From a checkpoint of a small transformer trained on Wikipedia: width 320, RMSNorm before and after each block.
Each number is 500 + 50 x the weight over the matrix's rms, rounded and kept within 0 to 999. Layers, rows and columns count from 0. Numbers have three digits each.

# layer 10 MLP down (transposed), 1280x320, rms 0.108, rows 490-533, columns 0-159
473499508480577461486508405477515451493556530496546404499539507508554552455502540475462480473464496509598555516538486490416553470511527473534576498549543454537516566509475474517629514452514491519477496514465479494546502513580490551487487541528463437487525479557474518426478528450468495458517512511442470454505477508526498462470517554412427508471533507453506512559507559444580513493516457547494461550497451478448519554585530428518492544572533476531476546484503485522456477522498518
549463410487495448476500459527473576461494505473538562473472497506519511496512544564449460619539481502688443447535468471476532555514411361485533523492560476615473457517562510542496467514534462503537525438462516478639512501564518494468461575430544536457472519568510477592494473483500492541441510597493514580590531475449474479519420542558470547431489529524547539553438426489459495543542527516468535537472495491487488498511508488484423564466477497442537474599409478543421500485454535
494558498453563501476451412431515505569463490498473458466505469493453489491495549526526512485478445457564441480531536464490492498543523493480633474613550464534577516526488597446434474568543365520527477530459510446380497369522526466491461447518417427531407525533529609579624475485498516436553561481455538348492556542503475437462509534541485536540449512470449496555509593386524435543531512504577681545425500590572458529565587523446447453403549592526459544455494478529464464562468489
562515455511378598442509547476521494479505369506574532524459505548482489520567608484471601466480520544502509470562488558528482497458522488526486446440622509401462433532458542499455539582560514624519550521429554507478441508411439528474517516574471420520532499418440480570525503572483545532431498535533489650519467555547469576507436422686474491605477490531528571522585452548483470485492444531480502490503495444386431442457543436462496456520531531473520490562519382443549448567471459
459513515505532564404477513529423494486558448486567496511471430446580544530586469481468504514472417495469467443555540553525573449470512455465524473533507595526462504477429452475516534444493492495512550523521488474530560425459449433524508471451570482552511501578531505544507514544468500466526430558476485499467477478584564411482496476580508531601535576496492561491439494520580459556555534462364420597522489511421425536470498536510467514525610377555450451471489516537477473523479492
528494502608473484484434486479530469409392551425517428511435539603480540531516552527489614517456549578543482512424491554474488523581467462550413552513574503447537501490557500458451426471522525508518585458609573447484544454514419510474482439337523456447541536510421633541449518511505538582474555444445529595515510519477545514450524515532548460320376543547489517379431524563553409486507597523476454498486518529522504545412468491490508481462433462480525533454503482501485460444551463
476532592534537539536538540471462372446557533403466544513479564624576529418504499521581489501492499394402500549510513448422509454500416523473501513502537534495470484531549545391547508520459469525565468412494504417447495497491466474535514468501491414560531556380456475475463489456538568459398398444406415496414492510549495508446416485582469483519421646446550558471475590425522542433564625526527528489583581496463525552561422479548483539588585504467477496463562550493435546478551560
551554493487488464536468496404547432562462563523486436541510535443524453460477512477503474547440481455377576592510451416525556548554697508413553521502473504599528539555536498471474460589566486479505620494501393537517489503447580490591495521491495564468515489566490408505556473509499481517547479528544533471484555520542436529331522488467534522551590481496528468611444466494436598461466533509464502449413548544458505464536540477415550479506497527492426515489536497501475514528463479
555515549416571537482543493438484386527522503441499579472485478485393464506423467445501517518528449554522519586581547469528459531546559553420573502506485434498410396586378527480557514555541466512498400510468523562521449397509491472528479433517412524416518480409540537434541525456555449506518517500473504473498481452513596567503457543463488516571499502488469552478507528452488513403530511436529607449468521507545510520461513496444462508512470513479506648471464550529595424541533482
507375584420422511540507449583512540472549455595430558503528515472489564435401601467580482511543585607433404458477440491533563341423545454513519519564556498518488519582535519483429486424374562526544410550479568512516507499562494554589465582604483492555516453416557426525523512494521487537469494556500448504464492474535513498514511500491477404524474550544488466530436497586465504525489521507467504538528504454509417431550565503532494536460513520618595549561464452473506443515602554
580540527479496483529530473561428482505458482453488514469548446464471454523543429523498432426509525530515605577488476525457458526522489421417521519505492551487434471553522556546525509500492467505509541540480587495483480486524513521435471498492517485543451483438492483451464491401457550492538447553424526512477448593572454541552463524418433507546426543506593426470540545512457531485487466575610512384512527586493496579532514550560459488553391447461518491476459529490513452558463480
467486525469510528523554489474513483491518513502564447510512444464541510472481487496508490510514462530588541479488485485505489539498530490497521510488456443501537513470522476495524498447480534509412473528460461605546552500545511520499522494465537547495535561468467517441542513444506452441425537490406491474557493512522555485508443533421542514571507483451478542517436496520544511542511530530528513481581465517503459455491521447555458511592536503458491510434467519497422506517516544
472468445503461561575495502565416526471505626457507510550409624501499481495429526478567570497574463510525571492566450591544503424548523454552361458572558519538528552486540534513542454450552478540516496529512489486493544540523558441500452504475476443512486513498450585540454508482475481558532597419468522476464568461463588442422445497487505448495473467499517464493586547436563534536504592469535558476429495483470499493583388522504470509497496527523504454526433483410533578522424549
523559488487518542556426548516417500480559518442449551489488483516497408471445421493525508503428591458460487479439479524519460485538475412494495578530452514470504486452484552424505437486474474517502507469425490465484507533430452472521522525547522549445599504527440492459522536588641521493485509527514540549519544500554438570471504525561485489578493448453533591426617458492406443524448483508419439456532565558535532464397482457432551481493532494460529457486503455422513499526466427
572524537543497549463490535508515539564556427459398461600474477549558469480592486482481487546432581463412523496477463521585558527553434606620474588499535512582571569499548609518456483475477544503538462453439495473486582529480508548477615472444461423564508569493483491513384430542564391548544408507556544540404456565412503568595539528556483454496558479567399456528459468578487510477550463538550408460512458482385554460547490541524574551464506593577503542520429480544518498510498498
430452528476608537520478486555487469569505501439423416426567533452505554559544490532513519519571584452418464570526503436533514548476558563542487392484449558509414500526467533482490460495489534589572614503447444536508531528494507485466526531566503630546552500419460508469532518514506514486523506478394404532507516478494491551465435506510568511460549511506435567517506546479503453498527574468532521474462504555471462545438493526520402420535474528455461495492525467544495444510518482
550484542544479479404512505543547447449489460583503556583498564408454521505541481556494480531440480513469555484478510576560452430492512516541539541509576534514555402413473462503457534518542448460505546484522452490430501634498551541507506398491472487456488458450507509494492484599502526513436574441393446574509487450481443613542578426630490494469539496447530405470549528522413444461473494483455451471416541523490536459484545447478557584580596465467451477500454515532503510512487443
472536567561451541555506482419504541499491457500518517619586524494522435590487485600431561456561434445585421454501553475486481478546476577471569589552429554488607437585556460476524583542482467494500547498556451421550488478503517456514465479494433505458438473505403553543548478520595489517479385498558557524544522500509583459563388453655536497525554551565450465466489480522424493545469539521519512488569525513521437466462513485524517533501461530500514570527442439443479457470441451
500554494545530390531493487470424468534525551582483581525552477610496501474506453535495485567414485514563576456563547459535476499499342560515514576536440498515557507539499448546474602545568551505572516513472497505539558454396528479510512561485561516409535488477431448446528498427504612478503472471486500500482543491500520542520458553329516491501498434482449487514490449546464534595496527536477592452455502474509536434681524567445533411425559437552511474487509464487536506521493534
486525512525558478504484480467469491497538511509561458501427433498534527444502533455524485508471514498641523525535523504464512523491556508434534537492498483445500523471504483494509528445518469510530546562529491517552524454517465509438488500492479486458538514565512442446508548432480493468502501451455499483450519500515543478486503531343460485538590518464531529510475475486487498547521516489476474553531520508512512517509577409515446508551504464525467518501531509549486468491468453
532452544427373568536491525501498590510547567490447508484506508485494514532473535554498472493472487465318522510508515505493484445481565541508405523542471473510575507430433556540471528541492504488485496431503550538508489475453511582508497448500504451534511476540472491583429475595493533596541514493542524539528485500519491437475495472594527566473483467518511460490505495575506517478504510555464504416459507522482492476513459514456519483501520496533477404594475511477508544543492503
494454530509498547431467478486357481517480470412522484424554499452456531402509538637478389498511474514437423619436531441500481426568495521513486468450497539447532585415535473552530459520393479492595515492551461501474485523557619542503465473465505526504570529461561565506475475505482537479502436491507522518525513499518582412493512551569540468485518486497486486418510568502465521502537511558553494492478584541572473490533575573545517439597491450529577626510541574518352561542458454
582486466482515680464556547452475575545590617551549554444484550518538487477506551545446469443542497430597505479446455486636534541497550457505516510479463448466525488578505494561444559589529495445546435489456486524507563483554542454509523426574518513529456443472445510528347577468406484488546478436602465501485552431448598431618471409488494507450402533551533526528419509493571518489465533518545490505487447552527501372486676595530459633527539590571508542538558424530470533514467432
492577492506493512560487489530530517425505445509512539489466510484479613541514480496455450532463513501456529479487523485547521561539572561466483540458484512513569526512426583462478475546445548460489521475540398426543586534455500506489526593464402498492606487410459516475516498485447417524505514613462535497425419442544593422443496442515531474577510531407538439485526535466500512537511573578522481523552536511458531507488449400524505551564594544444457461426530417512421490438499589
488545509552506461513497494486485456446467563532511463420496458509492500489501495485454483529508513535688523446522508510480528475511450504541559602477503536476549519527471485490486477511532529540424515501500440515539510490584507421548517557522509488499476488527502511425511441452541502401504465458420558452552439508501517485521503570452439472513551493509486539517508537505491494488493502442478525491469496542507570502486552477494457479541534434507532542466460551537444494527510492
526509490563436433432420564423452563556451560524532431467489564399459407436514435465455504478460445445475523451466484519511478441517529520577501438517492533569521482466435503470376530541464511467473434559556417465502499484491483578528434385521522502512559486585366535533478505518529527521606497533503503563505540530499443565461537498563476439547501527561465511448564493527459567551470548483528497485504419552412419522483395432516438560519507534462565535541429448530537547491473460
548422537551545479513514432485473475543436467454584553537525582560493456490453442483596485506525614539478406552514496500489616465525442611523521458481505498608528514488537468443513481488529596511554469359437497493552514535522591460506502518421443392469514514552361433468398516432472485551563547461462480427512608509500513504517463522528493531506507503438512480548468518492469526505518436454508483568387475497442475489459482461544542611540535426566453556521492561562576506472507602
519577438488411556554497557512548541465523527482431540540464526534489525519500523508509485492469445437349509529470447556464482487442511528503518495477530451424467451449457534481497554604445492527472399504523515493487561486493498489490510515493503445553535505497468496547445489527566523523548465516536505438517536505546476506509437473581493484490516435485496465460479484509532438476538488504501513501555458476477495525481457535504526504499472579471534453520410511470530512502491513
562537507405516580430499491432486518484478522505508551492511447450403457430536455499473561531517488521521550500525531529548500544496432430502559514558498516542577585474487432504576477485504551429450476493476597438520540584587468474401441547453519533502512480461552507548502491454471501525524482464426577518506445548421517476436573578306543445452492505518515565514560483562472454601470392545601572540468473461432487558398506452500392478523519545550493451578419429532515531379481550
538453454507455512469420480518559491492452526505525452574471533380504519498496417433466482576422536532545555493535457464462456449550479420544563446455512593466433542470500527445508503515467370462511482503464541467444505514502417476531515568400488478482389527392408404497489495518494511483548527503424522532554456519522530570421466467551596507560590486486453534508618447528492444456479393459374444531545521554393521570475526519533373505412456415416514522436530532417493606543574464
458491560577411523537460478479438432442512564457509448626510458464432466546470460586496520467516584493472477459457491488526467489480449433445533501569470532474488462488471505477452490439458465403489611404553441524551449538445471468472543471532467599491567527512502425483406562525541483495381503509460549419496609495486464430511517504496518501527509486443500499465509418493504559487527442490456483422585437513496500468506504495392520506536456575518456398524429552410527467519442479
531554537493502557480500538479475530531433497560488507505495521474485508422529476489554574456487435464502546487548502494475507564440492500470548566571388459559610529450497471541540451505498559485552422566506383521438484454524460506525543486480391454458525523518525468540493568542526524591563460597477508416495503491474491563573411530511530499482509451501483507583465583514516471544497469582463481473486537562440587501452544473456468508550512456536428494492508457489388454460506467
512470513485520515507377542532462457451597537569499460415428513481448448479541540475503452444501500482663482561522521429443518557498492465443473520539510498457544542533563491516527462556474462514486537510553480448505523394566513461420458510487520504432438412509444550540413508486488451470500473522449549538565416469532571525500509512339461559449474511516501507511523513515514541482443424480505485495443529451487530414513368516533452558525483503512472553469515501501495454519481544
442460498462496513517495476500527494545469519501552492455496445558535508553551388553497558513515456463416412457458513593567572494474387538514535435609526550500487513528527481505472428489485499499644424589592438448410497487501557399495405505462487531490481532486480505518416515511525487427510497486538530461583549467424578420415571414531611445534532558544566499483558530470549505527566575508504420507458429438450536424400544469466496449568474506507480473565548503578493473608526479
512513461528589468483565517484483532504508547473539421458542504368476466517475386543556527477509539431330473667490492470544500462474490498513457570454477477438496521598417494470516521491602494433401471479456553548485510571515408474565460546472510500485453556484524581573552454487428529498499428574547501432524424521425561577550523411436454451558497488508541451463402479528527440482445404482476424431435566541525416513440504512592465532566492515497534528532448518507491393529463406
563506502452468535533496530534461453498579476392448456500466592412465536482485609465452491402593483589435555508464557399524427473573523498491484452433421512395429528601484510532591522371474579600383530561499492409511507477485538458652429573531521505457527480486397530552430504521422529533451452489491599495535574528514439556432430469544610488601528484540475488431581427524536459584437463519415482447525490487384416522472515539528470488484486490495523563477475450503517526508506515
509477529444471529490480583495475457675539457448497500536515570524506466578494470499453575437515499438498544546515518505443422390455526503612516378526512548514439400562530569584527475496579641439502583505489515548439501541599523568519502544482523619548529539444401571551502573513562491444474558471482448574512551504534453410537484533529601397493476521538488460483574547573516541376460429516485500403465569497348370535556401521594418469541451470494571516604446422494569415538450499
566514585478461488452430511496464537435491473595446495492553558517483443537452519519451469451508416523629528549530512516496487554496495370572595547441460422527448550534576408457448439501444469464466492457484442480447446469488500479496463551423489543492502505468571509520530565448443553378504505532502491561521557470470392570489501439616457461546502477505534464464476507506446512473469523486440558515474432565542533504481479456496494493458494477479461523477465409468450474456624423
516528495501390505474476525561460548509546463521393537531517569527522511510498539520568516592483416524332507497446462461530462421498518542584433472553456569487408464540478512515592546550423504476515346484552511484515493483515440535525478603443463477556555525498497518595504470553501453549517394614498490596532519553461545459477496494664451450507525527487527533498497547489528492511449494478405539491440501496505460576499431480465521405470548530562471516522419502362547539578489505
614525496488475443497483458497451409570588425428480530489511629548558542460480571526540428566476526417366519561448480524521526467547550505493502465519496502428468498472470524541569581616504538520491536530499552552479514509416549440550466522455486450449505534434518459560364408538493479435414525458542593520536536504416496418531490464622509522502436597565498462520502429482541418481501473537467504522475477480569539501545515504398567546426494500493538568520514534476435563462484417
478410450459568464520543483509428492468482569547529435573419416541510452499496547515499518510508522543628563482514496483472483499504474478469568548511536482541494466500514509499529551510550471510495522507463479518505478497569504462533483493493457452519479482556515482465552512439478453459517465494426502458490464498476534510516557513433486532489549511456474540539473533484509513513461508538580449491504518536519489475489567427519461512487491459505496534440524546450484478554469480
593529563421380479555470453545465535568568475491455552536487546462503503476592505441500411550341466506365537551485561393573459456482497493498487594468528547528471472470450431525514567598543486408513539488550493500491573548567499586579508494489496519494493434406448537405481449531477521450524417577524635566397524584541578473552528470584511444430527502509603497528478451531531502434424455499436489572487598443545476506419517528553496572519543545408555433411548572554490566578538515
453452471531500529405527345483535562451527546412495488480523536525473401515491439467478414563501459514485513517467543549527531467520468457512517498396452474541529430542519531512538545468438453483558447445560430463508513486519532527538645461525491484504509497529540546438485616473519568536559461419507496456514506505542527617572511449549551453498482581429583528493462581521491501388460513425531524558528442478467463503511442497488492532396451552448461462503511472459592418467486515
541548540521440509477486506493528525507536460473490537570505513525532505526501531488450515527514505490319519518522439549466488485477504511490431486528501492464520533546476482525471546517474489465488437446489517475503491509472547525516529495436540571509533573476500503572511495590475476552527487511530512489438557516539479473510517451661566507469489461552522475525509531532540482510494467546420484492511488520468485506496481501512541473507476525515460483543502487487493483509468499
# layer 10 MLP up, 1280x320, rms 0.127, rows 491-534, columns 0-159
542560443481491533515594506525459468453550513553484502491561517428521619511498572434412539449558486509468489492452489512497549458558525446523436567473500491496502521538456500501491595509521493483548515521452571497471528495455579513533438463496560440510475462495457480532462540502468427413440520547483471442546466517617431568514521465494445509424455490429574587552485485524557538357506416480500479471554458497451531424418589508516539468414423475423478419502414540425562420545454404
521436548496535489476487563460532492517523561553539427503520542549424508451536524585464451547415530469521492505442409453450476500525539526510429516480602521516400576585488444594499420467459490584521506525623503503501523563504455540508634467501506516408542500440490499541453478503582523477421498505520432483505565484528492461478565508452594458480597455455545477502522534469471429523512449522536447484554504617454527630487471495508517533447512518528521425430484501480419545580566495
346527565454458456451502496536469410483461507481496524534479507563515527497528463494506458452428474508439534488439530449475487499570590524573438451476432505561441537502379475513478496464453507654450495439454536570498476534484443507535492480509435487527447470558445480556508494418508390424542498498504504497600405564454468502478419514466520596447397581541519466440554516555567585474496550471472523526431464557487596543460451570483458489447476549506457619535524434552465519488460498
499377451625528508530532558376459421442537583535533476517505458601463442499501510581557514501537447459523541598435492517451471484471543525480517497507492515541501523583482543519421438531616542497565530521513580447402508465573492470496388446502586424445494576458556591528479470535558574460506562483475547526443562524474484479531573467475564512399504530480532495525437501470500495467503464489463517494459443518526414449552468494534511482508519601510467538453447442498617493516511516
441562541598490474462519544418491443491518423537484504423482448384480483490460431400494469344456471551520408433527549517469462465519483455531538425573466518549521509559465377562579486570487483501468418543501541451606470449493531463524502625477492418502509491484465553517483513481478533515497443475490544402581481489496387412468432464542449561555440572494568481485488520494499538487412479485499535536532427453572498548455422572476523541437487484477467580577535518579507538527494467
508484565536553565479467505442400584539483505559500441575558573583533609432550529532477560508479457529501522517459437582555549430434520485534571478548569475456488497475507568545422544492556518527545482590561432558552522468517489493463569554517478551515537593445552476530478463464552612416463482479583437530519510485508478533546603589476583547528507510375545565491550538516516619548524475534497537511469448526547444522586538542499557505517544542546523570558559443444542456490439439
553515527508443501555460448546501490523458509477425462543577527467491428450544456500535556548547468492475541529594565522526538630522461497505461557544491552463500456555467443472433363489510448573382531516401507467590479493595429490488542434532501519431509418400587402620420556467507452456473595573537518544515528417500535449603505538503478548429538491473510405418569430565553409502424545454546452493554567473536517532560473538497540522551490466516554450529484588494471569476517513
410554455514590485523576487421506524567532613508496513569524450476481484501423571412531460456471566577477474462534496437559443472503493515537442590416509525480582493604452513572399568507478440475477520406573348541456591437583490435550433487600481561576580507571422516438496474581531462512506585485470509502597490425556489522463514395489527523390546494467449503585528445530506487430552525551504481542518509504517441561546486451518561558521521499526549418626470474485479498524450476
494472523478438548330480539438547502455440421515505418547506503459453540546488541513537423408476475536484506523542583535475577532592513489487405524482523532509550491530434510585514536588494549490469402524515498500424549398506452588543472533536473431524536410534541521547471575415539545470421484487448466473543524506577554511449505458526478427533551469518495481497560530474534429459473569535539522435564563492415412570508429437477450458470500524519527500453553545499449551593478468
558496510518541498494490528446493436531519444650567499518438470560491429503609550604551491569537430565569465483482502521494414460492603552465476485567433552514531467408486491572474465515494486458527620484548506428455539539460516444512542457468423486529482606532561474465454515550543495559463470473548532550478465434504598501509509475528574562541495542494480497492552498593584484574560544500498488517382473455510521482435575370566533470503549504501515460522524487516523518479407530
479541522498504438538451502465526512539568627404517570467455468588528490509519563575448492612572518501568492530530573532474546514504513561473471559516580478466479479564461505440455467432503531470462467496500610513431517468533494619572428553511487384533503429398414510490497515565487547468494519490464566465421593445465537538468541514539463466537469359484531437509478507489512464444528523484488478448484458506461561566521482432552447536526483549537499589517531481566571559455491565
466488553511489524402582535600589547529560453446495468433506551488574427473502537516381514568625432539452482446499481503412477520464519519498558544538510496539435448553453513524572483503530530510562521487583518562494431473462468529489524498522549520418497581491469507531427471539377552410439487437495474493524531378504453490456376484525473491577446404476417513494550463578515523462421481487478514530497527547454522448512547445452508487514489531536431504419399498496501425508399535
596566512474521588446473490468485453491522447524522450481525517617443480498510538449501423460529501398576494477534534451501398577517418536478444446390479528503459474508450443412479387460470468508512559502500483543528507560452519505542446436499407536473497578512385482398438411500425425574444455528543477363542410473578470575540498415417420465403440538480480514605388449487549508529424425461474483512530442514392513405503478550521495583471484449511430460449479503554520539547485496
488491489421444404499465544417480510508523528467524429529617621447556387545522502489596499459561482389481435504378484524465471566432434477489501516598389509584435502565472485613539484551443470536489467504606543477489474441536546495541431547525494580524419545489556559528560495465538446452524539483399515324519505549460525508543567491461552581450563527478467517530508508462418491585587512520506518520425538521452429481448486514510438507458474397431487597510568478555457542452552448
492584521460520393550497454467503548534432512521474515558465560568526511448479439492446498400470556514474565471525605546470416508441510424470493520541531579500588401504522582597506500480490531567478499575603600518557469520465483411569575507611494543487496624406485508497511519445602554471440471473493522352489455560483442398562489482446512405548521441494481452494499557526444535477401427482477483462529400520456570533496499527516480430507476440566566461481556526441514524490452577
532431473492479593611514416463534553536483479493539491404500553498424493493473519511545534467470527501521522486460441447584504533480615529519422534493386506566554499505497499410509558575529504459468470499448493428363491476540512521513491463504581414547481536462465527491478534550472470579471527515461496455482514509571399520478500486563444526440498557557455439508378385477515572504546483498435644567478488544542480475527474450487481460430376487515440542398543555521526507551447512
384396452415469393454468532430579508548513605445539465483467483484471479429525530536467518538467556459436492466440494426413432558444463486467455483528592410564403517556435402464497444514455505546458366427486541419560473474480481590487497565574499473490492489490486453477434543463438418520505508439526436472461478495481495514449517447542533548490504486413558472454381461441578489498484504539620490559485525605491525638435485464516531557517540528496467560474485444554511538482595470
548555597563537559494479510515496501566476548519543592534453472449504470491509417549509447472559507473453463472493530559517513511539510539518524454448460508485538478534463589375530471493470547474512450387490436640564486480496555482489612468506475494500526553437564448552414449538388469545438515413478526503406459495553548423546538449521545628430430492506445499524517538532464551434529507466521503477453535492506478503558444535645463539460542534458477439574476580383453548473473442
598478627574528507519481534451525541524457516549492557495533466490478498560462467525509503580534528450606523501468493449536510544542500590505542498475494530519520465502516524611448540547598555475547595513551441458483416471571550454430483457495516524545504474575430459560565519461441470531508487506496530469568555505518492464478438582455580489512474493518473456432570573507549492546480360499558463489477495420495436470570432530635455524591477662501432481503471480575503555396580463
544566508486436436463476551527414376591504495444530447497519545506520393475484491575450394591438504494477460481578524433558497453555527550494502518525494507535432560531440538465553471486405449507424507465455639588501536567496500510518410504529492504451540457581540538579504552464480544457530455502466496535454501538525494523474444527494513517466497480515499464513499559482494568383457490462503457465560557461517495529443495403479474505466431513521462473447529463436436507488516457
507503465467571412511467489469515547437478499427456444590580486399537362533538516464594488475435496581488522480467466502453516473355474428512549487448450519576463469553471569478410495461506502559564491538485494415506542523508403607431421448483524494448415552485382562436548544513485581413544493479509503503446472512497473541580554568482519506518522553457595507516510555480534440441518588474570452532447474490430567613424409504430443424485555485446463498560479474477621522424444457
488489498451461524467508489379590462425482513522460498523458432493442527511519515442462452509411584499506607501492462564465514523550564478538423534442502572566598506340355472564489609510542504541378513408508470474515544423516518539496524481573590464459451520450462496479469478540572537539450471432555534453445525422508452505532464416502492464495519484551479476459512586512603541560507425448625434579500554535541522467460540491415581537528420520486513435564546571430451548519459620
438490461462448553513482606473486484498420436526510528505497524595441526487485494582567510411457545542511429462478476420518470523544563532513551527536507500428451463489519492481544497409540500613546485546443463589516545547460489598446501526429475588528525604465604460503598431616486436493447561517520448536409509482455495455590506475506461442530502509561514519508459407470530514478433534575445546471531468512582524423631520446507556359431457480537533525540560531508578520519459489
506270577481456504528490499593447495504491471447564418465548460531589508520512515578458465534473554380522493521483479464564544459540463506479435446474540529541551516418471529494560382477415502509550583495391519345506529441495565404448524482528570502435414503470517580552422495575414552434470407547497557560505468517598475371461529529457498504537604550547589491472466499425537502554474486504585446508479514382495548438480518589601576524530563530466425487473537545478601460530516449
511465465524533502572538471463472494545437431546467445469472485663480517537488450524492579470577533573514486462499538469503499549543414494517610463517506486546546497458514453503522489468487513479496468507467410455509512421551535520514478520453497544524469386590499524499532556471621492460471535570435559423543463478454467485506549517426498540529514467420420586564558511536505503586460536455545486497431572494465509517519540496477589495458600498539520475528552453523526509520429552
432475530516437432485557495371490551426503593484539484481413536528582477439462488478509544479575495485487459424630462503490541560436551502448527502456492427516547467518594425384499462449488523500517440489639589462579456519582539530444466503382442512455534523437565494585454518464413592513481571567491521574413504624526565486526606515487521550494453438490479454436539433509528484471469443517422495422517443458428530455470426501588532564443409534485482632435493455532473500482433563
453477536428539479395539511552592526578509526474619489413556491492493446452475398535564485481453478542452599440476546486547446528577495448562507544511507507507490531537614529518476532408449476612483543541485575519561412508552516517578438490473533516535516493533558476516577505456553616490475451478425425510514539529504549443434478545526498517560482512485450516500495558456576426468461591528432480541569512397530395553419473364454376497500457511519391370459504437534530518447501456
525532505591468553486508490502564547517512395493538481477398559519477612554594455457416486465574510527544506548462429593564549555528489526491547521479522528431570518584431495546445533476497446483501519583547473495460486518435508509395374520536515540517477507484467429532512494493435533487477431498538435529450576587406478523519453388519473455508477535559443534479530506591538530471516487405556468487479549473491532479535487521549602446469508563578411562382543494446477477461574544
385572481480496481468486460560428536504475523440462571581570584503611450456467466509507501488505484502466562450488444426468478562579512495393527486419501522543504527556571546520461363534547402564571540527526550490499512575485473605569494510587514445475407537490532505514452552440612439526511456520541536512471550528559457461498544505416452500523456559410528526557551515555434522458448446420594451522510486459539595456401515466481506574474492536495531502454474443467496452521506654
468480532462445484480465421509438472532590420550512397482517477445560576498581507544479407432511521501515491469489505478425521481490447458577534444524547502553488512492493535548626519508600475545577496558449543519505524481458523498584445458566506537511436433596605466498450564477570472514531435522531522493554526524495496540517499559406542534457493517468496499485534500479528541561511455550512523527443520480539496469559481478566531503476532424479399639366501542608519493401453520
549520518471482622520516513509497584446507519583487461430443431497448470412451503500458447452490528539511543520573483468454460533414578480472561456492441449497505482507599451514461480524563479562505385553529481559455502496479512505506561502627499487390460463432499401505531507484431447534516466509489509531512530494513476466470447449575574474536509530524480438560493397510461549545479566418544436389490502523497506557578551480521556458496451616477425541525585552511584525571498539
523526398469333570514513463489552498603456524535499506448555539475544473535421474503484481483533504510507496448500413494558471495496474450472459456507547543473508497554476472535445570546468552461478451487492514513530487505445488551491513465551508512518483643368485445532497526495525519587468488489544523553522536464493489483521466473612469536566464553474542503449449543500438428602524563468492391357565545447535507447461514580560506439405531466495647513579513502512510429514508543
426456479455468374522486525399496540510567580546534467545490563530575436370555464451439511582497475506503575549372518510409481532419494571537488525474583484492522512496474482488459464460524439464520501471601533508514518592585540445466473559484504628394498496501574504461506530414472534463466586479475521489489508535455582602446539608479535478439461547515549542516452527515523557462447552538508510476522442499459530615503421445461566502523501554558498453456427605522513506464468493
525526478434461533393560550525441525512497534495480502574514543568355575500529413497574484558423438536484568537499570509438506396578518424516517470458518435511494545490539475453491534490529511504510454513504443501420473502468496484469476417511474500449516509508562443539473631496600481517494509444538522478483457458590510507430490578531501524444540476494537562489617428445441512366516552454507575511470501557482476538507523427455502556417508514501468594517570480574508462474498482
422565550474430543526586501570457494511472552541510460526500590519458493512434536441430543597435498563484553468496501459537477608543466536467503554509510532514542511522542577476502475462480471510609478450458567615569587451453468449520475512534440508551586509475582400504459485457560432577477490534617559464453439372518621558475471413498458473538439511487512484583435555450494468441486416460482495511504432611485547511470534392496441499526545560506473470545438411528497467485555484
510455421430474524510522390473513499545445459527439536479536575536499410471448521545435494495397477514517454451514586557453541594504408434488468560551460551567531455531609548622500429457545484557419478416560538575574532534458461554459430533499461486441473515488496545536572551497570473387518373427587563445493454531523542494521419507530487549577468481514572422529371481491455590519519473468626548473455514428512529401540485475467490578472526553596500548473559499459463444567448565
518444410414496494518490499582484512502397552491471544480536582548517516482470498516532463541512570477589540429511433528506509447493483434515496529580466495544452583508518478436454586544542521506509397525479508517425509566586561521464554512575513479469472477494483478467585441566518507561503576506553463531517558489550554580555479443500552464503511533544478502492519429491496650527444450437531545509468545499518487463613489486546481471511485516586503489509524558487490420519637542
548549492426544412456520551470531458593495566550510518457567477510502446455531460544526500471492596496447452513483517395425490540554550492507468514436577531480511534538416476452553522425464492581525527494469487536582522543497560536473487513467444603546414479662496563534571462439545430560557404459402418474515504516534530492500575466398494458444546495486438448533443594477558413501475538486505394509508541460582501534464573410505416503574432558499451526428546539545495511409491506
482423384539580517509410527455617481524474479513494555507546518435530486506474463413590486468485466475453494427469501527496427481440522557553471527451555498456425569403503515431505529449468415552612389531546562481548579496563492556430455538546564528464404440460414534481431517490572469491517478487452499511525456608498524540492465500506528560519468538509505494505544531506441515406445557478501513502487567561486493423439418547506510494541521520471498483422456518542444573457483356
487508520457517571448514492529554464561530491474542541467529486459404500534555486417537457508514506485606415532474523457527577493556516444532432534503494468473472548482455474549538417524503501449504526611460457518552388535525466466522425427509518548544575496474462496491434507485466462497517515519460526549481527516583409386480444519417477514558422463635521487466548613563582502539563424571461496525452487543468524525499495575515495479567574496567548462575572491497527522461482438
503470558556509462445546529573453502437492435532556487463608532591482425464503551517480506459546586418507429507509444459493505546494487532555482545542458524533486486470493460445441452389496439564484485547411501486428524498497452542447507472531571524500557547637567428401493502488544532450382517526492506488515480444493507465536574474489531537504428455463456569420413502517479573582569525470544496468614574510466513468504568457515465507475485550590487479511478568396568470573538413
444572489489496440554525622514511427523381484605583539428410488510550563513524608511576604494466550589528512431538537511435408573518570528464484542490474424508518579482528424439523505483598582495480468514436506415467442506476517424432587456514494508542550560491494451468548504486475437457512513518563548388577422520503416467480501500492552523470446487455437445427485567525458452523535550568476504533498564502485410533509476510537436537493534494578552563537621629572531515547523536
584537503511541502442427454515508504531615407487483545508495543481436474538441498534468574534452472516420554505550519444415522453533564448452559502540482476457561548533514417543484527475457532421475542499416539530498449521572570549463484406518535458492516511479479524494498526512459476455491519429483514460543507548472552461484417490558480501550498430547548391520465554512526533597456494507443590459534498493508569443468497466471490505515436438489482359520517369459543523414522533
421456503458437495470498468467524379546523517446541557560525464535474505456459449561493438560563600457537468461591425533447602488523551514478449524455487545446496467555514486445521579497513571485586464620501488559529534523447521505451541465525556484546530493466523504501540609576450517496473439405375578525498444587603551512534568482584468551615585560536544502454378422574520467548487457524484448556580472580484534541435503519398570412495514486535506498534503529569524456387542470